{
  "n_layer": 14,
  "n_kv_head": 8,
  "activation": "gelu",
  "qk_norm": false,
  "tie_embeddings": false,
  "parallel_block": false,
  "warmup_steps": 463,
  "final_lr_fraction": 0.0,
  "seq_len": 512,
  "train_tokens": 230300000,
  "steps": 7029
}
Each number is 128 + 32 x the weight over its row's rms, rounded and kept within 0 to 255. Layers, rows and columns count from 0. Numbers have three digits each. The size before them is the row's rms in percent of the matrix's.

# layer 6 attention query, 256x256, rms 0.0544, rows 0-255, columns 192-223
096:115118078123145144107155100166107091147150181136164134128079125120102143080145103129201151099151
153:167133117101141123184132081093192166120111108170116161141114123138078151198131143137100120109166
059:145099098099147169134146172108080108148127178116097187174131133150118109136121109136123169155047
211:187107154126129126136100097139177180165120147159133139128132142174104181172147166141130104123162
095:054126164202130126113118167158112145078095166092145110141142101105113070088133119134108134112179
126:157176094127120178138152136148146143148129133136132147127125136112114197099099103144138172124134
142:084157095129094162113140196109077072111120114047118113172152122089162088094112118151158142157102
081:145138118114087184124178114139155137159116119120176133125114103151117136110144139167130156117149
085:103161111125091130152131142068093126120088087129166141165117104108077186104147117118187108163135
084:128101165098153162053142163128101063108095136140147133130132103116083117100113116117108154160113
074:158098115109156122125118107117134131156151124149134192135143089118155093134079193149075113133106
091:090083181125144101126133131121101092101132104114141144068118146133101114095089122106152103112130
083:137120113126115106137080154147134133136124154140153098159177107167131112032100124130113149126118
081:144134097130146099138136150255083095117145141182148084141171170095104109091113117140058069171097
077:124066141089108096148160123124141156099183104117142173124107175162163080140119181150182120124074
086:133048128155182071089112105109143122110128142135101147122131159095145116174128142104104167060176
094:102160104100127138099094137152159138199117138101156153130081160111156122118095140170109205153170
080:094111090140150154112138166127150130197090183097103151154146123138157086149123146144094104120088
091:136129096104166223080112133144124107088138113080083099156134154136182096113053138121126147070131
096:137169134127126154116062145156130137103127071107166095151127100140129129104137151134159144169143
084:136166119136112190138111169075112094060131123211165135109123156128169156146123136145132161127065
080:154139090113155093093158126165093036148139126146194092147120102168139125148115130146088174128146
078:118115143123210099111103134223121118068079098107157086117175140122128087124119120130122123101170
087:135093164103177082177121139129071126130155130129078130128112113137098159170147158133136092158140
089:126099153111161104119159151142110115163102203124100154112113196184145074163134153111114117105108
078:189122141045121132170149093100103113129100156186120095099105125181134132127100085135122133179089
092:141078150136114095162143088168146113126174140160136116142143098133143116059117139137124149131199
079:100068139105123144128171118161113100147095146117148091095130104060103153130099044161148109127109
091:131069102122109098186117094120128104138135161146138149104105153140102150155186179126104068079118
085:127143146154106059108133091137141128098084077089085080168187121077120167128171124102102128138118
078:122140152187144133132132176160110144135158137110100104133076192169113149115130109130106149194115
078:106161112127182160188099157105166161090146113075073165106133126116145081070143152100114114111166
100:122111136103104196108150123143145113095117082125109112111149113102141136141100099108110093146140
106:153165094166178127184179108096112124107112126170108127058187124065084135080070091113075119120114
100:151113167126131108140096128176127137196111103186154134164137133186133094124138215073082103106136
084:142064121122145105141193097137133075135134131106115210128139153078080163147111174148121133127143
083:115078175143114088171152114132156128161148112158126166138141086112149090198164172144112156091110
098:111127105153187105103144114085138099134144127114179138108158114115087105141139107098116040175105
143:146130149129160104108064122170181150147141141170067129160157136170130128186150187078134184090249
088:151105168116120085173128101123134076092144199203150132137164118086137166148167081140157132161112
079:088129101132113137097157160133133145181164152128107158186136144142066104148096167092053142112127
085:103155135126116132149104150090170110095178110151139115093139125130189145045169115179184109092117
095:109135140114142035168204114116101123142088199116169171136123117150107085095128148115122113170120
074:153142160094123176216120082105165145088143156118063161090132155079114173160173090145070120127178
085:126149066134160131123236146158159078135132116111068191155121181119056163191141129148081113127138
084:115151070096129102150154114160140090153071149091106146166103180151137095149072150082118151107074
096:121191080137133124120156178174113121149166091118086176156186120125121166141114130094064154086139
079:140139164108092202143107101118110151115147078158064129109068160115169112174135076164138173135193
083:103154110107124121113124107120139129148107179153185122139153147133122059101153131081090118152138
082:159149075104135104113161157162188137170160165123114198178134149066094114162171132106054145118144
080:096115089144120092093129181191092128239118136108162144158120145172141100127084126054089133106125
082:143120138104188090136128128167167132092151106134099087079108163116071144139139128160166118117134
092:141146066155109113173210080113163120150079113112130191128161118089101175145118128090115110104127
093:147143127142152106150177134155120112092161165129144092106152133071035151137205137124116076146124
083:140150143098149142117062118145154160189046130084076176148092141137146079113118116067090163116163
078:124137155127126109127121136188115125180111132133154115128109126206113087147062161100140139110124
087:130151108116127175195162070118171168049104091119079142037123159067142150157124113175141146125155
083:183130149108144112166182125114143145116115129041098106070089129102109152150097119188170147132089
094:136148127120173126101181124157164093135112116083145150149128141099062134126121142112089111095113
083:115154141139110148141090107069063143107112098137097057075087146154171132093119127215198138155175
084:086173104128143106101105190129085152062142126144197088140164095137152066100113159096128132134087
083:181063167107157136177093101117182158065126094119123103092120108117079145170116136181181139155093
093:112108183102138111111093157144142134163139152165109124151114105124165084076200106096080090115183
085:095133188071137135131064114160134157083143118106080086108077121091107122152180130177161164118203
055:132087118094167108084101113161108052091127111093165084190077116108158138117173134105133152125138
068:106076121170116115143149173159104101105100126093137129160136122064157097101052109141074132133138
094:101115110128077102033104168164093093133117146108133118134074142141125101134120143150140153110135
152:090096130137112144118168092109038124138175109106136126154142159096120150134125118067103076063121
054:095111163135064038102170154171070139167127189082197093152087132111170106111092154160051069154150
066:120127071147135160167207103116094120115145083047102110121171113160163140119131127089142207119062
083:130149177107160180159068119159117140119132171134178103072163093182172163032175140140151095116189
147:139123145161162101184088127154135181092164084171176137147198166128108138072182152141119170100176
172:150177099102150168149120150113105109110071131085181109165126149070067170155122155132104076169153
154:127152131140122092110082064164121111132122125129146057156168143167097110126080135079177129109177
129:174112092136148121143099144147135140132157206165118131120148077158121160047141130080133112096094
158:126148167098162178172142108110108148160174142053108156097022130135193140098137097180116136203101
158:132124162101117129156173134174133138085139110132131127105118116125126176132216153157101092084113
169:137161153087149096148135125078142102156069095117057221136110011125098112135092137165112135175167
156:106130159119070175092107164164129152124155082110163125114072160085159170111156137122154042123140
153:124128117151131141107174162113076207139175094126135109102103137124132122134115094150136161117166
164:128102142145144153103184158102138098120189129150133143086120089115082138139133136093123123185127
149:124153162052170137124123072098107087148172112176137113062097090074117126170143149127088125150139
162:143155137146104132100066174182097113071150102197144129152109162146140108123132161131118101119150
168:118152130097108146152165082140100128107135189105137118163173059145132119138121079183118103101176
158:089087164152124090179113118133160165138109071105131139138161162149158102113131160112070133193123
162:161176094105125125138111125133073161160124153108145105183159113168122094141138183119141100172132
172:129076123090136135092136060161083129213173151140145209114101101142130142101113107102146174127155
131:215122179087125136098079152151117156109140191143128083123077151138085176150121155082172061153166
175:126093143091128086157093177122117179139121166179119123118113143138108105164158145116088139184121
166:093112070091125138124133131085098188092157129134133135164113119125183141083069162101126153098125
160:135157113121125116179094177158126103162036145132154146151145108169153133124161126145099084176132
140:136121131159160128138096120101121159154110201161132147151133161115096134182169111103103171164124
155:158131123092128075122147084184099115207147069108142124093135086132134126087114118108143110071136
149:082149061134118143088176150158136108103136112175089159139143091107117097167118105146073163156142
143:133100143098095116098082110230124152154187183153156074118135159135170128162163152152140112159170
154:121152172080121125149128127101122101103130094089120109156092126079152099114124161158146158101130
089:121127138116134187090150159115096140138194152083160108085121147160119141158120070111214090128080
105:130144159164125151176125087131146120090143134119118153133104131166132147124109076139072172121115
091:196081130124078112085091138140095116189152143157156139125100112167107123131136139080104100117141
090:090171116100125112092107137137183096147124126140166141135147136093139038115082173113169095158121
104:137183111155158119155096116166133152106126092182079091101148114134118121079162173090069073141184
113:086151085142110144131123135155140146117095140117109091099127122084184087127118087182155122118144
140:163122138103148156143127128104135129184125137129170136173167066155062185156112160085171114110181
088:125117106156128078068143104185102127156132125133129193144131182125147129166117125138139105135132
087:147161094070121138109150152171149158188183140124149100089159074074101112120142145117096157141134
086:096153124105136048145109138141137149149102119107172117122125050128128035065175172088111129135107
079:211128106151153111123158146157102147142149159118115166096109160105097133124167152122085116124123
080:127141108204135115159154103118144125116157159140186127085116139098139138101105109145175108196098
084:114151114113161097088110093086124154146137151151139120152153131108176079071175195152112157120115
080:132129139087146127133118124122093181129141155152102073115178099176112123142176165110129201142154
082:145171142106128088138131086145068101115159150145143070134167096191110106124152143119133091121120
086:108125116182122118074112123133174109120175086095177112075128094160174116073113123126134095147113
091:095152115109148142085119144133106117115104114142114124133165117167102107164091065107182148114167
085:106139094184093100076158187136111068150159100137079206116126152088126147147094078130111104140149
089:150105138154117122139106109071127124068127138147152112107122153111114217136122085130144145139126
081:077173137108087109096135155103108124123124098193155152172120163131173101099125183123118150132174
089:143147181137117111142194100161105094100099129165128116083144112124136134182079135134154175126139
082:123113119139128138089176170138119129203142115115125121139108174078176083132146174159059161118169
092:137106130172126157081072172137129103112181130102146149082111133136076124111161108138146138149142
084:103144069183162116120126123095132107149124115123146171177118157129156153140097111122163088143126
082:135110174184110181141104106147160137118196154106155095111133122092164113126155093098147117120122
088:126097051185087120088133177139098168151167094067055173132125160095134141127097109131140113116194
087:109154128127082146149127175065076141101141117150211112102168137155132134110102116145119126138142
079:150140115167164201148076146154154114064130128131113096157064087134118182137104071156183124113097
085:110091161138134118098081141098147114123148103126174150072116134110128141125145118122131118104164
087:144123176074120156160081106076142135072114125171163058118086109091097151136110111134142135122170
089:139136129186134175074179117125115088150139132162081107120149166124081131107062082137148082131136
088:160162121135173103150149114134089098101109158160133109115109114133103177139141113109166115122091
078:138150166108108130166107171095086174104174116145143110053163001164130176159146126126158091092090
109:118122149094073133145183161061111105061093130145148113164148111160141164089135169156168127148104
109:146091138116144154093017132140143142236156169133116147141098131150157108144161158100089124092173
105:141086095141113115062102125166103070170168201153143108178108170126120103172139104122142166111097
091:147140116126155164104133185104139145144112178143150138171144133138114155121158187072168106100095
108:122120116102065173047125055152062161117169094106138125137111148158116110081110062176121141088082
166:149103149118185106156060121121142137165165154170125127146130092172147136165177178086125133139193
097:128115156143130142108061145139137087148135163176105151146142113141169097153189169073099103073137
102:123104166081115068124157165130113138126161119104121131104125158127147109130129122144105144156138
106:108161139121127084099172145148151134126179161112131151125084102111109168105117110185127116140117
094:117158115111117140109196115120094136116124133090120083174108198127110166119170107119136057111117
101:129144040122127160041136153125114158126176123096106137114088185108127122139139141098105123072132
098:149113065142142158039126149144107196146156178111103135138126147161126102109172119109077163088121
099:134128148140143084105142162114120163138123062111149121119108094122144134164181150146097205151165
102:110113096091128148083209130129135090125195065072107143139132103102142150123124113119140158102161
104:127164076125132166140186119102164098074148071113113108113132085088124176163119081146122109124115
101:160129202097118110127157104113141132126161091155154108150095173130161149146182112113110115119146
089:112185150053134108140166113082133162105081145093102125132074128153145075127125186096064063083108
105:116110058105127168059084157162133204130114101111106141135080140115093101124113161142089143126159
096:142109084153123169150015121123142120102097175196121140160126087084116148133125121176027159118150
092:142130159144114136197128134109144138090123069117116137145161112136141175146131134140106127146136
086:147145125146160168047060145113136104182151167142113126109099177163210073117212135110075101092142
089:107133118193132143129104107149153113121178129168119163132155051135181115075123107147141145162172
090:122135149090117143098174140155104050177142144131106166113168126151147114186157075102133120125143
090:121168184115135153108176114110134080115123124150118103092146109082147138113131138142201062131153
099:097132082112134108104137127136123161150073152112144142107081151106076123205139130149068156147105
103:119113108181126179111084153141149106142141195159139152150148177128148138141087126104094107083075
096:157165096131134172122128103125119095108135154091148126131128135145142113171087085147094122123080
103:108082199133122104219191100131144081110128116143126126114173085116142178092120109140149124163191
092:120142122145173128116119151106196129095066097117083148134153109098156163156113116068088093105127
108:117087180183123131134142109136133057140133171132133127117198127122138162151154111111198115137114
106:122123159090084108167093129133138150130163133214126139112151071106176125103120184155022198116175
078:166118071148159124146111058137094141105162117070132144101145114084069123128107098097194143166196
088:070110130149082153088129139167159099151133110124084143157146165138156087160130142091143169128171
103:127179119103171114148198177099127108077126122092077122114064107056128137137088091177127130171099
089:083122183125099127136142127131120143073118105104174078111143126114180115170156111123116095082065
065:102092085111128128134171116086158079125188132115134165145141147140129185191149128170068096160070
085:149142138133160121136117035090122117130113210167149073116148049162138148141140075140190111147110
121:102088114148092084042107194138131125117163095101141099126121193143144072078089146104136149094066
081:125112133119127102050099149194141065118111113132106125124106139116072143134092170156172094124152
082:076163115066125190118136203128130091121100100111158103133075122065165101088104123112158142152139
087:138189129059185121109096118121134131155165143134218114097154099095149123175188157128179098136145
092:157154197159112129187065131127059156097138170103140120070133163166115120148125093117116069117085
072:157059180183132117169132103130152178107103094138139177113145151143087164168147170080116076091114
083:145129205168138195120096137140084082134145173137159100124123180155113079182102132097069103071096
089:158111171115081128149067082113100135138145205130114127111148124170098092106184106148105135147110
084:122124096112117150170117116093109144140104124137114089172097066121094125118139120126116155137129
089:170125044132168113114174127152136069143189134146097209119116128156102156078107136148181168118087
088:128177125056195125112111087107125145124147148150202112081156115094129136134177100150146067145100
084:154087087103148099122095180136115136164153171117072159137112085143119127129174126155109110170147
084:107148101123163129123146163114129108140076175165126110167097148120168110116114148114170166141146
098:113119078079185087104130152129133064115163116139054175110093054116127146079139145155152174171177
087:079153144057124132095156147101195134112080117143180107113138149064200122151156144128093113139128
094:132156175113157120127051096159152149112144113174231057114144132110169123142180145120133087117138
089:124129184130077181169078075141101116124095099153151159123124164163133124158137138072115092073087
087:132122146152097045117129063128102115157170151158139157080131108118127130144158160150117096138060
098:153099060178146123102161133140078092145164149142076160145124141151092162165086136113140148109093
080:107148143102145131094200101120144113092094081152106094133139138101150155174081117147119164132151
085:129119132154119169175182101121139092163109163137132126203118108151138065091124138092090099145121
089:145102107148126085116112126095103138161126169133108221136109134151107140111112125132132131127136
087:117133111129093115133139161101161079145118082154127145142136149112132048089132161086113131151100
090:120119154131094138147035147109118103140105137125134129160146116152126096100165156104058129120198
094:138130147194135148113108171162114125145126130091116115186154139138123086095115112115104130112122
083:111133104075112102117141138076082086150118134154131160156158119173170118165151157080141115112107
079:088128095137028181054143146166137096140168068133105153136100078096186152069064131139092105094148
107:129183134152153148185125152174096107116129111156090116166098149123179079105156085143097145189105
091:118169116186158154178105099119133087095082140154071156182108117164136142086098090122101074094198
094:127135136140161090098152146141111119172195126118158125144148170159096107149135147058142108127044
078:158115067122170056079131143146148128126148166147173215151109140160147110084142134114161153140076
093:127089152138160158030157079137071110141162181136160088173139175118073074168139163080157074121079
121:151119171129071089168057090129114202190096107134092133158111082159140158125116126119095184118155
095:174114144110125119134136105165143163174135163121059138157143143178060189161118130085171158120184
087:148135137104126221165137121149120129151097127143123132123137069148106219200117078094132129126166
084:129118045134155150124095141098122119135144130132223114105133113084153109157149130165089153159109
086:120151168120173206148050067083151110094093134155165061076149089085151145168142136171120092134181
089:119104164119078097156151117197134147150100143156058114101120186099117129097100110112128164123119
086:150079083151126050092155139113105192203180098152161132124105170156058148147166157095088090124098
091:131107128178141053088158155178139164177186142136158133098155159125074161172176195109094083083069
094:131103160147158153167115093109140153078118136133145081039172093089142148179189153173123067131148
077:136126184144123134099093133078107066084113113111138157169091134143121077106115113162152191129139
076:139132155111133086128141111117129227133113107136195141091151137194094134140171117134099145144082
079:138128163102094094131156155091129192163157137100177128120177088131055141148175111132096114116128
082:086149118127138127087139152085076088109159117089213134093099147090126076119140157167111129131092
089:128130132157173080093160096155078104133188096118195097087178106149100173129142157086115056109073
082:122110172142125104078127122084120103095186123054196079119127090079128137131150133134102103114110
072:130159148140142154158153165173130145159064169143019180154102139136133118118070100086176127128166
085:147097135118097188103147128107144137169115136173109158108184097140112162141070067073119161122143
096:136099110132141179079108079113132120153133168140089141143144099084114122174150137136172144107117
086:148083084121098133198136128199095170109056117160060116115120156071187166147145119166188099172148
083:129165066131137087140127151104086127133159079133239102071114112093140122145180154099098063157124
091:096185128111074145136055095096114145084094153134142083123100139117182108127146120122130170134122
081:104122160151103167189113110131148076087106152141022123097045153088161128072151091131107147120174
082:146114137145130147119136090120143169132129135133144115106117176119112097190121163162124156190073
097:098175140162082137082152148102095129100175100100220106076112115112150110109151133150106068129080
069:130136118133117047094137161125113124125207094087171131158155163129096122071136135122095144142102
079:146152155117118118162112175100146167116177080132240097133126114179117185133203104155104128127119
072:144182086124096113163099122137135109125168069072097130135162108119169096130044140105113151099154
094:158132068124131124180122137114177106134124131137059090132104111079076156189104082125135109126128
114:111152103084163111159149159122179130116160196118083112073106110061123107180123109171153112133111
077:105132151105135016175160101117188167123134178185144094127131153127085039137129126111137070191144
072:113124137203066131125106158104084114102106122102157163188107152127148136109088118160110091100120
112:148139136111171149172083152174165115127152100098043155163130131075117166161126168151127087128180
142:068121138112081159106141157115117095080111116087144083117116180060140067068095118158115096140068
078:139172190127184094214080097120200143122070123102129115179155108109105185138098135121125058134132
079:132121128078137111135040161108090127128105064077088197128110182079132135127110118147123132130106
078:128112014131110113114106169114094139141130168138148127188141102147131086095180128139136200142121
077:129150181116180150076143124074164154129138185066113116131047151121112167168136080154110159130164
088:139131114202094141117160109141106140139081074089137150177152160168190175128144189115109140074117
089:102140164045131156145057086107162145118154113137143158058110116090118145064149158154117075100178
086:166100117217124111160081163133096116126101130088146119141153222170137104146143119108178116134086
082:137136152097187073138119100076155144105177184149129081053101127117132096082079129131140097172060
087:153093142168165126114163114142085103120091150090118172127130161150177131152174135134118112131139
086:095107128167095116113134106137096087104078058143150133156151146162151057104089151101144105166081
093:128114127064122142110160136095102078101086128131104158161115148159142040073060141135089169137103
082:109097186146124108154141110142168111137094142152133186107098153151147108113086136107128084180160
077:115136093135086139113136178138103111144104091110103184162143162128152120162151148102121174093117
074:166140177095074187156098142144156127048081121151148098129116198122148142116135108090137128105142
089:147071075120138087134117127099088164165102124104144154111172114130075185179179063122127151141117
078:115174094149058152089151130088158098191126162143106082154123065079105109156117136138096109088217
091:134069073131164107155142120110104165151164126137137136101090094105120156124167119126133161136121
091:132086106117189189078084088105114168072094125103137109094093151181169145093132110149156170186147
096:159158051082124126149102184115126158113096098123074125141110116071079162128116078136114157155102
077:116195080092172113144176171093203106152154174147116050118196061095087140121096132096063150153086
086:090159175128152131093167164181113147130108108140152131191090182148175092094137175124165112120160
082:105111117092114121113135089068191097147096226111122072130184030100136109074080184111049130171129
090:162159043087132178169105129099155121103169150123129116111121107123085159085107081176140150155126
086:132156134058149128169161103062197148118181190145110106096151085108104154151092097181128087135161
082:125155087093142168137167081089152104151103104080135154181144160136096157074048078148124127177078